config.yaml
n_layer: 22
n_kv_head: 2
rope_fraction: 1.0
bias: "none"
extras: ["local attention windows", "an embedding shortcut"]
init_std_o: 0.0
optimizer: "adamw"
decay_fraction: 0.628
seq_len: 1024
dataset: "wikipedia_en"
Each number is 128 + 24 x the weight over its row's rms, rounded and kept within 0 to 255. Layers, rows and columns count from 0. Numbers have three digits each. The size before them is the row's rms in percent of the matrix's.

# layer 10 MLP gate, 704x256, rms 0.0891, rows 131-239, columns 128-255
100:128151138148137164138126119114128082173105077134168113105097103146134111104110152145130100096139134135109125121150179128161143163113115115111147143129145122074141131190118131131134170141107114087123136144121130184129092108117152144143172153128169123135143145128135183119124097130143121135149107081110130179080131146150142139156117092088131121144070165123177132106084144160143163120101
100:177101117147119129140120127126134136149096131077155107114122104139094167106131160130111158120106094150149160099112121116079105126125158138130143110133187127174132164145129129100148114116121081138146130106138145119125171150153133110140097108094092152160154103104126116088150098149146080129094125149134129150106098136126161105158126145143112152154134150150132131114113138063137165078101
101:114106125156123159117145136141097139139115148102102112183136161169124115145095122166091102108103129113125126136154131134125143125121138142095083150095146175114133156128097170120125166152091152165166119159100103123106099126182075106120146119164138147153166166105131110151141162156138150092133146166195145109126138137167138120153071106146080186100126125149148179118137157129118105115100
098:108165121077104107122159151137132151093112099145135113130156136131121138159128107131183152132119117132095128170144152171136140136168156082127117097153126092114133132116107116117170136162152108148190147107158146100088124128135126121163155112116139152117117138106132110116119111136116111149164100193134137131140126144132133153138127147109127128088141147199099154147098136139173106109123
096:136132136100125135130157114135102126153121149122117085154116118115122140128104141139183105109127129134094099147122119109107098162133134106138147158133108141131157179124096111133077124115120143167124154135114114070098115154101130070095129116110119135124104098091119159083124121082070106183162118086129098115126174141129133141125138128152159161140141115151096119102073072150159099157141
102:139139100146128086160172142104105131058099136098128146151130102125163092136168131134155120093146138140149141128181135145161103132163148128139121137145175154150154154136131111125122116101133140133131107111184122144095173108186088148090206177120121113135146135149159083146116097117169120164097141136143086107144131125114159165111127153131118167126129102128126129163090117139148135143144
103:147135121142107141169168149142111145127146132135101118112121121153118163106140130130113076115123169119128111141106153138170129084148147090155115105123107125111154132145124106181124145141149098141123142132116085143155096161153123112120105131189095126125082121132134129154159152102135151082123145119136094143123189094149114122118107143106109108120138149148155080116156130137091106138112
101:137107115140111108123137089086100137100138121158106171134120117164146161148136103142136125139151110152124128159113139150111135146116117110145148173135158154152152117112116149118108123123142115112121138087088142101162115102145161104122132133121127113149108109142146082089149130094132131104123091094129108108133142083116146112129127110100117083124106154147094170129162129130175138095094
106:116143126075116072138140158107104127153089125108124105099090106107126163105135093135164122129108128130134103165144123121122124146149116149110177134126169103127175145162110147099143109137130146170118106145127095128126153175119096078115137122087131114130128087128135093105124149105097139115121090157112115108088127144112160127117134093126103088096113108143131148120122136148134112143099
102:136113122083132085142155154105098151127095147107150137170178123165088185107129088154151138155104185089137155121133101134099094173139165128158114113165124124167153088108129120127130080129141154151121114143125138114136138115181120140147134145130141139128077134158116131131125120171142135168129133146122116110100158175110145099120118128115155123138103162111125134162147125089128132144115
101:123098160121104137167148133149128141140150114105099119093114120153112126103161182115143150135115122145134127094174094159111096117167134166168119105140128168151154171166146101076148119104132121133138149111119128095147113118169089123139126100148081144104093087137128097128128086143115098151151155187170122121083166131148173138159062119124122098179122104169083126125127125151130127101103
098:128143127118148131157124123067122114115082101119131126135114115114135133104169149094116110084123108100108123131159136125077141109126154126126143138126088106094139139117138178137089148144079133141143139115135104148093118127097129136160101164116087169115094098107153133177143144133129112128136150129088120132077192133127107136147091147120112106091142104154085126125115143096192130080121
103:140114118150120143089115145135091118127126155112178086116151155199152121151151130093114095151113113104091141111120147133125134173063117112130116111170179107177156099107119158103135121144130113130146155166133117118115114158155145132129149150132149189163147106144161130127110133127172132122116151131104119142109144105116143117172098109136106109135147152106136152130132119101134083105111
094:149081145161139157129142122133129110146130103126137106129128147121116128104142120147123133118079127095117129116117128084105103128125083129124122165171115136106139119140095120126156116177129116151119125138147125118113178117141091165143148159109094088151146103108105143128131150079101104135179171109150106114112141153142141114169108165091138108149132167150151126109100127103084110114086
099:133138136137175184097170140122129138156121086134089099119123204133138171137145144122122110139140114117136168150101123155098107141135125147086130137139172159168165121153148139121122139112144136109122140145094139124125141163136128130175124123133114107117115118160148153109135144119156113112138118138129126158152121149153159088144165202127104081090108129125120181120127111140131121144156
104:108132107137149117115148119129156155167086128133135165138137138108147194105101133101123105125130184130149136125122102150149099117120155128130102133139125113144113081183184161094116112160154102080108153147143131099110160089159113135164135086107089139152106114150148136113132109136091110147113111130135162113116132096115141160141104104129104103129142131138130144137104110150139134100123
106:170082147160156123113184130133148115123110096129139156148100118166116095123121130128157123120106162126123146130100120150111073141151093126105121126165163127132154144162124089102123161172091150109125101116144131186129125148154128134133149079108115148138126126105156099115092099083128171170131124112117136128134140123166115158148124152165132132134127120122120145100099099131135149167102
099:130160088104129153101167120108062098086137091122094137096134114094148125127138171128108109092111091156121145172163135132144137100114112153093120104168125077100149139135100153158120122166077116170124111174092152112116099137145140149120162142115112140100098149127141132136110125118147122116140147127157169124119128136150130149116159090087096136097152129151119135123179128136140150162103
099:114121136164128151151099131099131099115086097111144095150064107129128146118129145169144159127142127145147134175169142085135118145122140107102155142115165118112134088148129132132125139116156113158153138158136109096072142134131116092118126133096085156113114168115210149076112116082110124135114164115103106094115123137136173126129108099154125138087113117126154147144132163119126125147127
106:124152106135138139102128133156139128076127140138174118105135090158149147130122110128130132118130159141113168128158136186092086124106140110099148074148148090165142139125133172164166138169133120118117114162070122148125131163139098136129104128172135143140120124127130150119170127168128108121139138134129123118137180158138107141127084148104123131140152149109113139149074114111106138142166
096:133120104128133123162116135132115138128146091063143140150112151080151146155139104118111084131149137086122110128113121124107112139110184111124151120098195112140154103142136118107107123115158092128105128158119141151151163142138109148091121132129159083128151134098110158123110149150141119132093111159170085154143134108108149180137138151132142161124128130133119157151090142099149112159142
098:145117097127131088081131106146126179098132139137115122125105099158138112076152152125138138142154141105155129096119152148137118135123124139108105122176175117110185121141158151134116087097151122161113146161113077083130132180132084124131174120097138126143160150162173104081154126152113155104108117130161123124133128103118064081132163077118101100131157134119141139118154095125152155133123
099:147139144129151087143132115164120109121111095114139121132106113106118129088136148090146139102106132111120149112136121098096141107144136147137131120140104123133135093149119137084092132162162123124109165132097117145106124158119157094128184131128110131126116097122134135141140139138122110089106125108179137130166111155157112160168144137140157086089108160164106121120081142121177076168166
095:151116113136063124134074174109149140129111118141135100117094127085133135147115081147110096156132114105127110123140096146112122157107109129163145104156161128121146157160137147109143118127113128116138143120148127096118091127143098105100141109139111164072134060129145136129131143121191142121121141135135133091142129120113135097123105123119078134106153150137105148103106128126093133165139
103:143125105107137153128162089099116147125120129110144162095142118108111132039107129124140133151105073147140123160126135135147137098079106135157131141136145132100126103152113141128182132113121138124141136126109154130109090129140143094120170126146063110158186135128160107142169154133138088095134128145139162098091141135109104146116117151171115147146132152070137146122188140108103104155098
093:127151128125112124117133168142124126138114119136144084142121134153166105170109133136090130115108113159111092155138155123106115158104125094113081147127103087118136134140149115097153108139136128093073134175130157114126134108127115118092177094083108128169143174134160164098129113149094135132119127151147139127155085126093105123138103111139113141109129140127163105158102126123161142134125
103:108137160073095137124138132095123126104096152074088118101150077128102151107136143171176132137154117147110142141122126125115154115144148147148121135127158130102131115142127130103135149119099103162095165101113135110123153142137136064115138136138113118129155114096155139120143123148142126122094121130120149131133118089106099184140106101151141131139129120171139148119131170165132127157117
096:167144141111085116137142130151137168154111144101131131140119097133142114133114100157128117127134145107119192110163102138139114119126198100149133147133170117141128119126120113140128158128133139111098180151109131167078117117136108135152082118164119122115140164097148185113138138135118123161120146116106124135114147191138148118130125165078171123165143150179137119146082062138141125106135
104:171146135153116111139138100117109122133106081140136099126110136141125161101117128106187118101117170092128125142169122139121105134123121109147109134129155099143160146161162100148168120134158138178157097169113166122177139173161156104141188110119124155148162174128158138076131159105128130156112078155153130118103116151123168139128142116137098079112111110140121113135096186157162161122154
105:159134163095091149167117127120101155108101105090138107117133133133066121097122170131142119127115107163141173096111107131095109104117151147148122143187131144125173102129110121109137086141130146158119172126121153103093141167145149119143164101107116110135125120152192064104118183109106163089138110141156125099094115155131151138105103111114139130160131142144108143146124147161106141127100
101:170142124100132128110158126103117112077101112102104125090147138099133163077144158092161130156117137107151092133140102147131145141131138089160127120112139088149163136147166116135131121105197134123106124155120115124096096123105117115144139132144141108126111141156117101100124139118155176144176136128127055128123108175120142100106065169128150124095150125138130124141109117130168121127096
099:133088124132114126102147120156090155143118137102190170122151132127109130169143103108142122168096122160132143127178147126126144155138112126181123116130140111122140137153074116138122156126129130121146113140158116148092126092125082142145135113139094120122132136123118142136120137122171135107094126160136171097125116093119137117116123142105110100113146147141128171091107179123119137101119
101:083121133089114085173110125097096107142142156105101116132158115171127098134112172101116102138106147157101118138169113100096165152118170079140147133121151176125111083110159119117102156149127127148129126143108120091120114142152127114108103137085117150157134114102142109130144123121111141134121158145149138092160159126143148145138114097106109129107105135153149125148118131155124117160137
096:153087152143172116168148094137141089140087124108129128161121125101136131168094143158117118127139150117179115179121110098123086122156124126154122141191137098159130106116120144171109156088133092138132124113151094145104142112117140101129106201100085115124113124082095108100103110139138122118085103108131083117109157093093111111130132118160134095139129116102142125136149115176151133196118
098:114150165113128143127128139152107132109142118094089134074132154069087111142152145096152141149115111139157142109146163188070071154124099129149140100155182149165103113123138146082123137093132137152142176148135136121159124091123125146126183105116096115139155102061176110133117139146091135116058123134121131140116123154141148143159121131126114139159115146144119099124104094135106140123114
099:140128147151072140116155139102136120143128142136164077140165099108125127126102151110100160107108119154145120156121142163116107112107128155119143153129164162158145067138147101176146144153151122133131153155084102122126110140118106106116127153120072099178101108092142117114137128128126117141164127128125137136094113128102146157145087173110148146153063144097143091158152122126144157170092
096:114138150118139123126101150055126094140133154073134121154093087133129144162126145123134111145120106150141136149132109118142129083119141122109157117139121113133148131095072135116116146143134140143133118135107097100101112119115102114132125129097113094161154099119092114144162125135130111137110081136109171127094113140136169158110076197081120122161101171151131139122088132112116077117106
102:129135118081093141137101138129109097117140152091107116146164171126110131153140096116118133120164140119160140175121149135113107089135152146141133077144143133130141139162111151123141148137156086087166084107113108135121125135147123109132124150106141081131124125159140145129156109165139129107107128148093111146141124113084108112152129108144130072161122160150112145176140161108107166179121
100:108090127142077121105111128141124146118117116146140093102121115140137150107109133100107148147150112132087132100112136151120134179128139150117122131129132141101162071141158137128153111151127106145136105141124130126140143158092147101096115107084110157160122117074170139118131131118135115134126096142117139135119144117120137134122138148147145098151130120162055147171176168103104139116155
102:119146119097108140153110149129096138100094078077124140114132119158175171127166143144136074123105134118112127152134164126111106098108142135142144158108130095097172147153136137162180220126152166104143140147162113116123101091132138129099137138119143138102105135118134141142099138127137140139141137128096157099159122087162144141139129158090116101159109138154149121141117174131142136165120
094:122117140088143125124141148164100132168128143159099102113118152151123147088155118091145124130145133149102137123131109137125168145133138143140124122137124105083152105151135058143110127119115155164146133140091090083156135160119121104126140113166132087120097109153107099166154123152116179143172153135106111134137108150094123126121124147105114135077111156092131146142128154094115076120117
101:142138113139145182108130107123115139135146150128135097117147150143095189121094091123150108089179147127071133136134126118084130151178131114153116130124135146164133131127101110197150106145096087143141107119088121086138128144100126108102115143117119124131098180158150128151119117126096161135080121074151125118105123093089115162128117111158117119141098116164121130131146160131098122139121
095:116162105090117094112165112150119102162099171138183112150136116117128122141129128124120153133110121132136139149138129143119100134142107149154149120178129077109177139138106129125096120127164113153171111124144079111158135157192142142140172128090095129102167101159167138112133165117120122115100113148127122092124143137182120104104112168094126090118117155143128138148149098123163097182110
103:144113150132191096119107143182086133135143132145125106109141119149122126088097116119097113134145159095135109139131144127109084172062128192135139103116155097138133128114121086115135150124110108133168116149147132087128091141137160118095118079142156135169100154149158183103141151146106116126124112119181175117072138136140144165132105142131115168117123159150139133114132152089122118108097
102:130090142119148162166122123084080093100120123134136082120171150140140135080171147116113098107118091086148098120095111131121123089143146149093132122113129091137158140129117111128162115150128127154096134161123114158128133104130076102138136112112121123162086092136165152099124107098146147131122192139152164117151184137151120105159109117142090165128101157141179137124120152122144113166103
101:123142168136159136132142168123144156124110129143130126167126121125094129096080156121122120137102140151148182141184151157117114134089119091149136117126106116108125088148142112103086100109167092114110154140163160189141124157152084114131107118166103092139108139126139152126128138114147120117111079127110141077144117186107113081121125135114132089116163130140129148101149163097121140146134
108:145113144105104135145155139138124145136116142140133139138124129098154176148136172103083135101115129129076112146094136092119136110112191133078131166122135156158155155133137108143171202140138150108111119103092131081124143149113110130118137111108133128093121134145140113129142137139150099111110159153117142112136170142118107147123118146142145110143104113098156142150079128108172131126122
098:075157094101136135126137150159114163149112159063139106100131085146147145107122117160123121116066107096185137104169121131144148117117121151125114111116128083105150078135109138133145138124103147174166153147091111115113154142157136098142213146179063127130129119129111113118176114135131117131099096142129142109110148103137116129119137133139161130113094124112142168092132107116145165095169
096:144117107119133116114133111132104104106123133092108117167160125171148109116118094137133124131110142117087155143093167132138130121139165160171132126143143173050146125163141133104095137164126104118134158089093105121128186122139149112077123128137081093082133102108116117155116138137112154103124152177142166142125090106139132160124133117135099096117140132168127089168165148098105149159145
098:159128128126153105084162127107100095117111135103114125136173114138129092132108124119135132162105083087107107158102141133109119141119133134147100108124150108111105169076144117191101141121145116181139089179136143115155135130073156099108133084123112143109070115132156121117102085127100147145118119175088096127114075144119132158178081097150105105144129144113164118120130135116074121081110
097:142122139121125126109129125070120144104097172094147097118158125142069095148160125153115056106122130108118118189107132112088113094152116127125097144129114130097147125131152153125162124155101106106115131126126116074074161128153145126088141160108120097103092105137156111104112118150153108113122123115156113128107132098139141189124097144114082110135149159130130154138131158139137151176153
097:103099123091112117124118098124146114125132139130129143146132110161144130120117128123127135101093152129116155095155169097134155111103157114178092119147104103136146153112075131172155119154142128102156145138095121118115165149105134126121145173076098106116113132127130138088157146133132135146111155174131119098105129124156080103133094153140118149127109154140115145092141117122162141087184
104:121105139100144100153157108131112085124115094068126123164086152113129156122103157136114137123192141125108118113151125123140161145136112108122149121173120101166161086175131091140120155104102128108121129090125110125098089166160119131143120153124092111128135103140134068108130128123145128098097085110182144142166152109117195189162152126170127160104130132124096115153110138103140112130110
105:148115120155141121098144136150110106077089100125145113108139128156156126137145145115156112148125157153163161120151126126126144130160150149148116109130126100136148134094111110144163125171138106175127143088075106108083107159116130098129162130115116101144130131105159168147159145114160112151121091101152123131095128149116140137104117154117111103155200140142100114091115157099168112141104
098:143118120096100144155123106097103167132152134075128159091103111111121093169101137123140092091099130141086151123125134139105129077129106175143160157170193121152161150106134154144126098117147152123142109142108150125121098137149135142140127121131129139141099124156163106142140136119170145133137137123182139134123131133139154080132115129129132162105125088129132148159121164122105064135121
103:149133164104118100151150156072088150112072142132096109134150159133113098085104144125088128134182170108104135146112138109080140140148146110146135113108142143123136105152121163122124126111100109135110118159125127105098134112130101103078105163165143098108096132118147108158097109120100162144111131082131106095152096123118118137132150178106115119142097131089134142111149143106160125146125
100:124121112102190145127112162118124135136102087134144135131161126120147131141116133150150099135089156170145141124131097168121109112127125101133156098117111122162138109135120117148113142152131079139128156126121086116081160083146117100117137153138099171091112179114136130081108118122121132130123152127094138136117115159147144150135111129126125069109148177170162136123151127131128103113121
101:110115139113089118113136111127103091112139169115135126149122144111157172146087101140146097138102151081099120164110142153143169118135105133130148168109141128147136126155136162125115112154113109182130146158145159133114138139167129106125150125127118091133128111145124140085098132118090160106100154079119125140127118090123104122165141162149154124132153109155128125107113116054155096103136
100:131061162093109149099151099149133094157107096178169109109121138107129140089128131129114101149111139154135142115144170164097115124110119157109094169173117111131144142122120185132127132122126063146100157149124090147088156169102122139159171099106169130128131120146149100110092109152063113128096101135109138127087181108141132151128127127127117138114093111157088137143094136156166133140126
100:108154149061109127137111085095139073112151121081113153156145122162100148144105160128124100133086147122110098134134138111130120138124145137119114098128126155106155141137185168117128100144115126138143127171096112147137130130111138143126132121127151137089128079103150121126116125160115141114111093124121139150156149090154136158117113085093103084106157124158188108178138156117143170115134
099:145092139124086123159123148152113154159136186127120118136138171122151128126136135129123121151121122097127122124132151112112113129116119179135159116120147115129133096137114138128117090113197142152139124113110102122137166137157132122125160161170093108114086153075123082105155154140148137125118124136129114106160103075144120125092087131139126127116156170168150107160093121151109136138153
097:117103119161118129138158112103144128132102113093180109134093107121150124134135148132127174171105131145123148153172156124119123093100105108122103130178148090113107175151138096125102140113148081119145089142139112136128125136130152087129113152130168107106181113115141146151141124143125099082101088109119132081108157092122111073139137125101148140144153135165090166170079138119164144144121
101:149109168135144123135110108116075101137145088104122136156109146119134137138126144131162157141135133104097147136184103132116106139109124078126135132128130161096166123154151132131128135125126129094119111147149114086125135118117118126053137105120137121120109104128151155113133136121113157132179130130138119133124148128140034167152120146148120137151138124114148127162131147143128133148086
100:130147132128143148116137159201119102110112153136135137162155130156137144172126089130116101108147123105085127099128129176124085103092123112141093127154120114108149078129143140127148168143156122129116131117134121125129141133157119118166185112139137117143149141151141135084130115110164110168155094150112140147097094118103118144084126142107102106124125162145113105136134139076090117180122
102:128147128140112091113145112126127115152116138141144115124156104171096144113107097139111120075100126138120144102120175157100154140134142099141098133148131140094148136157137129144130094149135131166127126155116123088161160118133174070100138165118166095102119122066146138140150100102136158148122148147142141147089095113077144135144155125157082105162139126114109162150145185082126131136130
092:151144131142091142141143151116136129095103124158090139156147151149114143134161137128136103122165137077132099168152108124176124128104136133151142124128129173148139091152147150121116101109142100074160100110127090112125085121116114129131137132154133117134117136182125119107137111150100121113140116186114129125157127127171119080119118129129127127080157153130139112123116115115198122160160
095:179121104085143117123151126130123127164120122132056112142138133121127153119107152170196115106130092113128103103152111129150146117126134146106112184148102128113174092122152103153123121097160150110069128132142117156152131140131117131141163127119079122108112158125129120106141114127132171148112133189105145149099163136135114139106123155145124148108139127145178085124124118099125129131127
095:156095125126116159099151118159075127116127119106120075143137115128129108102111139128149074130097130084138157118129113167113115091115092137165139110123150159160132151155125122089128126132090121094158141111117134152101126122132124121138141153169127101108147120160134130086102101088152098103147115173138112144103114105141111175115129125136102126164130111146126105108105126069106089086089
102:120131105099111154131143081159111155125104121149096124161138091143128175122148150113139091120138114142090149092136123175108089116133141120141123154169127132172134136137101156119107095149115113121158126138126127108139127094124116109135134106127123090162082057090168125123074129140167096181108102111136092165095151107097110139116141133094141130198092112162164099107094123109135106125109
097:142089114117069117118157142134081114119136096108080124104137130132157118109151055104105107105093153106136127116117202119105116136105120128157108078104123082149119115176124123168098125119142126156135105107127128097127128113195160094117145135148157112143142141118137161104120166128140109123106087118111116090138102103153110116099129146136104144151131147137116119124155124133130176154131
097:121093110078113118197125080100102143100111153156136100128156110138140130102117154141168110122119143130133127154158126115120143115136125147126141133156157136156165166116114114122089154114128131093149152149150123122097135091127103102112096166160120128166124194115134084122121085133122120138133138162198162137140131102115139145122125165139122156091140118129128105118144179135145096112116
095:134131147135120162115123121117136180100117132137166161131116107116191136138160132163133114113114168150108116129154151139094139138163116132144128124150139072143152133155099114129102152120149132171149109153153123133116133151105149139118160147128150135125147079102141156132088122128080147115090132119177149149160090075107104186145087135110139147106147119126139155161100139086143139097168
105:180113121123129139084164160117107137138063146132162149114115167114104121162077173148136113117116104135145157137135105172131136146142124091137142154137167123146174119120158103115138114134107112112112166107122145152127085141096089132163146144171126147140117126120109147121097113118133154126092124123131122147121180174153118123158153174114109112121142117134104157106083161132115102137140
102:175147108142084089136109087140121093141125108128102112150116132109149138092132125112139116129122190167103128115118131125109134142095125128146090140155130121095171091142131130141132175135133097141135135151075124129113150173144139143110141153111128134112067127117169115134123111084125174097147104092124147121139158126127156163138167106130118138141131167125182114106110157155142116134138
096:125107134140113088109161107157104120077118129134127125131109127147160123085156096116150104095147145092122107131136103136146117147134103112121099135144126092150118140140121142126105147143141112127166087138086139129152126112155130118149128127112118105138097141129124134107169104145135130098105104122130128131113138113088099153172100137132126096092101091117085099143147144121127123134157
098:123163119162088114093110150151119132141146136118164129133120165129171107132095114084117116132107155110075110140152121129147122147144119117125136091141137111121142130116114121142152138137126100202130100168106096094066153108174153135129166126132143177129136147095140124095078115085135125118102089113132124176151157155128148133137121099100140114187164148159121159115118156120168143101139
099:169181139149159098138132098135116116130102112158115103181121111112108126104102136112160135156116141114092141141091152130139109180148145148172147154126136157104142128170151128116130131130082119103126179110095113087116082133132157095138109146157148140171124107142116122074112137147141173095175112127104110116098179124134171127141156172122126124133139138140154155122097161145128127152150
106:109109143111111090105149131124117165151136096147154160148134144145143156133105147120104152121102139078139112167087146152108116130069132129105149162114157159122138070125116109153136136126083103125106120117107108169089118142138095102113121118162106117096104113133137137160185134105102108069112125147122089080105111118088139130168144190145067122092156161157154109110116134085107138120095
097:111104135102131104184137139138143114144114149113157173153110143158152134129169128099087189097113105104115120132112122147129103144168109155109111123143107112109184095172127133121141145136139100140146094117135096104125148080107101139137166073130093148119124118166186127148109105109123149118128121153131112126155126151076095148138131131091123141080145129104116121124154124138124114130124
106:159112144102111148123183127120074095115101141091104123107142155139113120117122139120146084113083113112146092174078152119123132102087135122143164176110161085124159128129121113154121113111135152116120124150124107059104084145161111140140134136097086133107098127134113103109147153119139131123162145160133165112171145156116084159140145146125139149143129161145172137112137133152131092162141
100:109108111108094095109134179100147118123146126119127158145086145123111145118109105118103088142118119118104134153144140131137117149145111097145116073094113124158169096167082121141144114116140167156105135132122100127113115176093156135129101152172154121110121104065119127140161112093161167112117125096154131131142140084111111123145130145122138128122123130116083158125111149128110140124144
095:129138103108117108113128141124076131157090096120152108126116094092144135149095167154130131130099152105097140137176137147155110165100128124136130154155179118107166174123155118079138126111112137117154139106104138148170143152114078114142117104094089101127117052128114128138079092165079123135072114111116126107147093155116134165134135139157143121150140143148152179077089151119110099147115
102:110137181114124113175128105103145144111104093137156130163136133138091158118139182106144124128114117115139121163184116134145145163165125135150145059103144176121145107134121150132135151112164149106156124123107072077130146115165117156094120131125157070167110148086123147123157136164130130096134143134129114093103101113134130144104114086142137135121168120149113112125136179105171173135097
104:130150147173166126119142163169121082141131120121078132113107151125136136144141132122151124173173129161127119148132144154132090116110120125127158111150135094139120129108134091098136117137152121119130126141148128086104136152180079118140131106114125090118137116064160145120104092086156133133099114151165081100109116148089147159123135140127114147149156106131132155129137130118182156145115
104:132134117140108100170126142098148142143121114134126108164116119116144106111089115130103139141157148109106126100124121073143121120137174131119144119136127119108171202136127104143218100119115096091123137118124082147122104125161111115137127131140148152111126152126153103128125137120155161075131102087176117091155150109110116120170117146126110134099121132153143142124130135097176129102139
097:148130116123117162148135102119042122136122146132125112133168108120130144092136147134112071124104110172109111187137103079097132149088101123192139174112121137168116143108124129116135132131107124124146165111123113118186071168126114127143124147133102142151085136138158132131135113183127133114142140150154150137127142127103092149092159115122129105152134139117183095114094118169118116107127
106:116132168117085102107159124124140120136155158143107090120147110150116097115123150141127114118135153142131139152108130160124117087124129121136100138143120098132154136177119103158084123107151088118133175127125154133152119114149176097092131133148124152136115122128140112098129165112124104083135103169189119137148125117100135124143142135099077144139134154143135120114098089124159128129117
097:164147152125146101110140180125169097111078105128109150095138068140157129127117177107111114092167123117134156172162194150109163140134095128140112129130134128145129105144163095116110141145124105133136129121149145161115149137149094109110134117104157147183084141141139152112110091168130086152121106092110124096127150115094101156141137110133126122150146137116130105129108117100136131148071
100:147119182119146140076120126158126080115086131112146109150124122128150078094097134141101073113102115160137151158102108107127118106105146143093130113108139160156136135178122105085114110139130136138094143161152138104117136064160125105117103119108112136095106111134116101135124116138090133154139073166144116122148132129136156158102150108128067114149169145164162115172139074129131167135111
102:119144112099179129119129097124131169094129103142160097156131130101110091099108134171170127114092113112087124137127177101156137121087137125152125118130199138121120085139139099143115148156107067090099133122134120109164105090122098103091171127147123150173140146086150091116122133133114118154106147147134131121166109138096142160097139142136146101089133124156111117142121132136137144099113
101:136139132120123119133133135146087149158113114059117128109124143132136137135116144178165170139100138106122129153128100125146092116117162112101144085146126123107168116108141092124128105135111112113138126140111144121143148178174097093100143117164121083165143134096134108149108122131162163119146120154133172117116123124153175184123107154139123073112155165139142136129087188133114135111133
103:165133148119132158115166128100112134129122123115152115112104174092127119123094142089118130098102165143096103165176156124115106131152149171188110139172168141128173114129164108124153151142140122114134113149094149095132120103153094098094143125148162110136127095127096115111122108152087126114093106110118167150083126090119133115154111140152131109104183118138121176147111173109132128140147
097:136113154144098153120144153132140190096103119122086107127185132148088121126119119122106103120126165117139124102120156132138084090120107158149086099116104133155137148121142145157137130108149124133132141153138090115158108134136096089123145116143123134099122149162138098108097133136125119088117149102125121092127180147130160141123128158092121128155164180118105151117086137146107132178108
101:162171151143117112100123090077101106084125132134116138123120082114133104139107164158118130097116148128098107132125188131105127122109162127153169128099109090129102113137111112121170163186100131103144122176130115104122111128142118119111142122164120144087111102110163114135120093081107100122132131105151114158181129123137108136113107121101149132109151153094143093114156146111127161163073
098:158133119122069109129091124159098124104163122135084081124134101128122140123113158147190105133150109099092134141102096125140156139103092101144124163155131142121146098089178114137163145142117120113170141117188088116145092129140147100131125121106086139113120096140150114115124108133143112146161127138137121140106145123099145133141099124145113128108138159170138124131149115099115144110116
103:122104138128127128120161179134111121104098097111125151115114114092158169120115142154133154154105122094123177139159145139173129123091128144188133150121178135092159078170133155149154159150128112105172122188133130140133143157114111159132173089154115104112149092071125115127079121109130121151174106146144103117132118161124152156150107119143128100122145154126152141100141126066140165129123
104:168127109099072171148126178139137168116104156141128131134150065137120116076108104121087153123126104108132098108141105153118099122161159132159139148142142104103152113125139119156152137112122094121146158153100142116089079132151123130117181150150117133142135165157152099130136117126123125072093136099146135155137109151120124139126160118103037103125126143180128129160145133089142126162118
102:158087092094161135127160160081151125105141129110159153146159065152191151113119132130135130092111161101181124124112180157128131147151099098142139129106160157131152110181105147124107126108085127072168123154122131148120144070101129143157117145165118120146123132140115156144117089121106159153127104110127111127100150136132148112128135141128098110121115130141098116153111110111159114156134
099:131098138140114102147113127145116161153117169097153167135099118153106119109102107155063076144098147113153111134124131143112126100148096151175132122129145138099140146133142138153121094118162090113094157149155084116101113090150124119150110138127123157156135143129150128115107139119104140104149091109148139126140142118119148106117118143181124094120113093126113130108131127112167139124142
100:165130182167099108119102118110106166131112111115095133116108098094162130107154144121173115129129126150078140144124114134143168148112127082115126152139162102134168131144144109167139104124164140110184192139144118149113170101151113109148134104140152112124120136121106131144114116110119133095158107145144080104146155125089157160113091170147120146093161123101116127126121117093115127089135
102:127126133100095132149126093091111125142086098130104113145191093141169153111105147162133152155121112157136108158171155115087120076112138142140104152117133128090148079130113110095090133152119100116106142142118124126153109136140146120142118122120134098170130087122156076142117083152159137133123143131153119146138126133118126129144145196129110115115151147138117100150083167147157167154081
104:140109152126141170075109082124112086118119124141124109166148150121137130116107132132144127149143156141101177132143116158092103093140148117119120146123164111098132119147151146114105166115142077155096147145129110148107106097120099109151165098161172157115141110129134137117093132133105119102154135135114123126164135134135124170171103117157111088117106111158118085109102101110143125147128
098:129113143113117139110120172148141119147110140131131127149112097136104104101084130105122173125121115153137165147097113130112155121116105142106144098153130142153165117135182125121124113123167105138131113092119120146115145094162102118122125161136164090140090126147163120092140115159157115160135143110140131102138164106120108135129139179125147122169133167113112119087105111111118106156151
105:167126140109136112119121114121111103119116108083121091112137115163082106159159142151149102102156139120099093141132128120100132112103139147108113089149121139102140134124139185155119103166125102130185150114089132112135118109133128081085143141101149131141118099162134178119125148179113195117109119118102155131160146124124151163142128121125107143141119106138117088164100135108142177149140
103:153149138066100120109136089102145112100121168092171142132091154133109117115108142128147086161110132124145101118141113162140142106083137109120078121156150163119169110101186150140145108152156085173137162150136115148115101133148154130084163135116167112135114115140105142120120137132116137115126157076111145100139134098105140153123133156124147119114143148124099145118108122135134142129134
100:157119174152125128089143093153137144122121134097151157124108131132118093066125122128144110136120138137139126110149126122097112146121162157139114097109178128155191107123129139167148123172129118138120113130115150131133145167108167142112109140096073122124113135095124127140114091136135145127100088177167175136116120129170113125127149106115109099135137102141155114138115180085122112186119
103:107140099074098090108103157090094092126117141090118106137118144103085118101141132139127175100105155123131156135147158110107123151101139143130114145125140103136141130098110128088115145148107118168100170146148129128147131130118131124142164132156165139174109123145130131080137128186062152141151136122126112116103137189130097091140097119102112158169164141099154135087121149141134141125130
099:162150146145088109115133152089118119143104101125144088165136113128151126120164149172122124137154146147122143155117168144119141110135129157182144111124135141153134138129110066166125143130194106122114168127094079122134096166146159110122130145165138131117139117088130092127157124181106118132110153117152107110126136142109101150102086131083113144136135171126115137159126117111117120185096
098:160118154107132143154124125127131120157161138113127170180145145143153156093109152166189136086106098081110137147120104145112113158132116106145141083100142122135142117137119154123152171173148118093172091177131137112123110122168114123123118154152115072133115139186145179111120095117138132099100134106113108152092134142111118074120147144069124094125113139116129131134131147134083108098124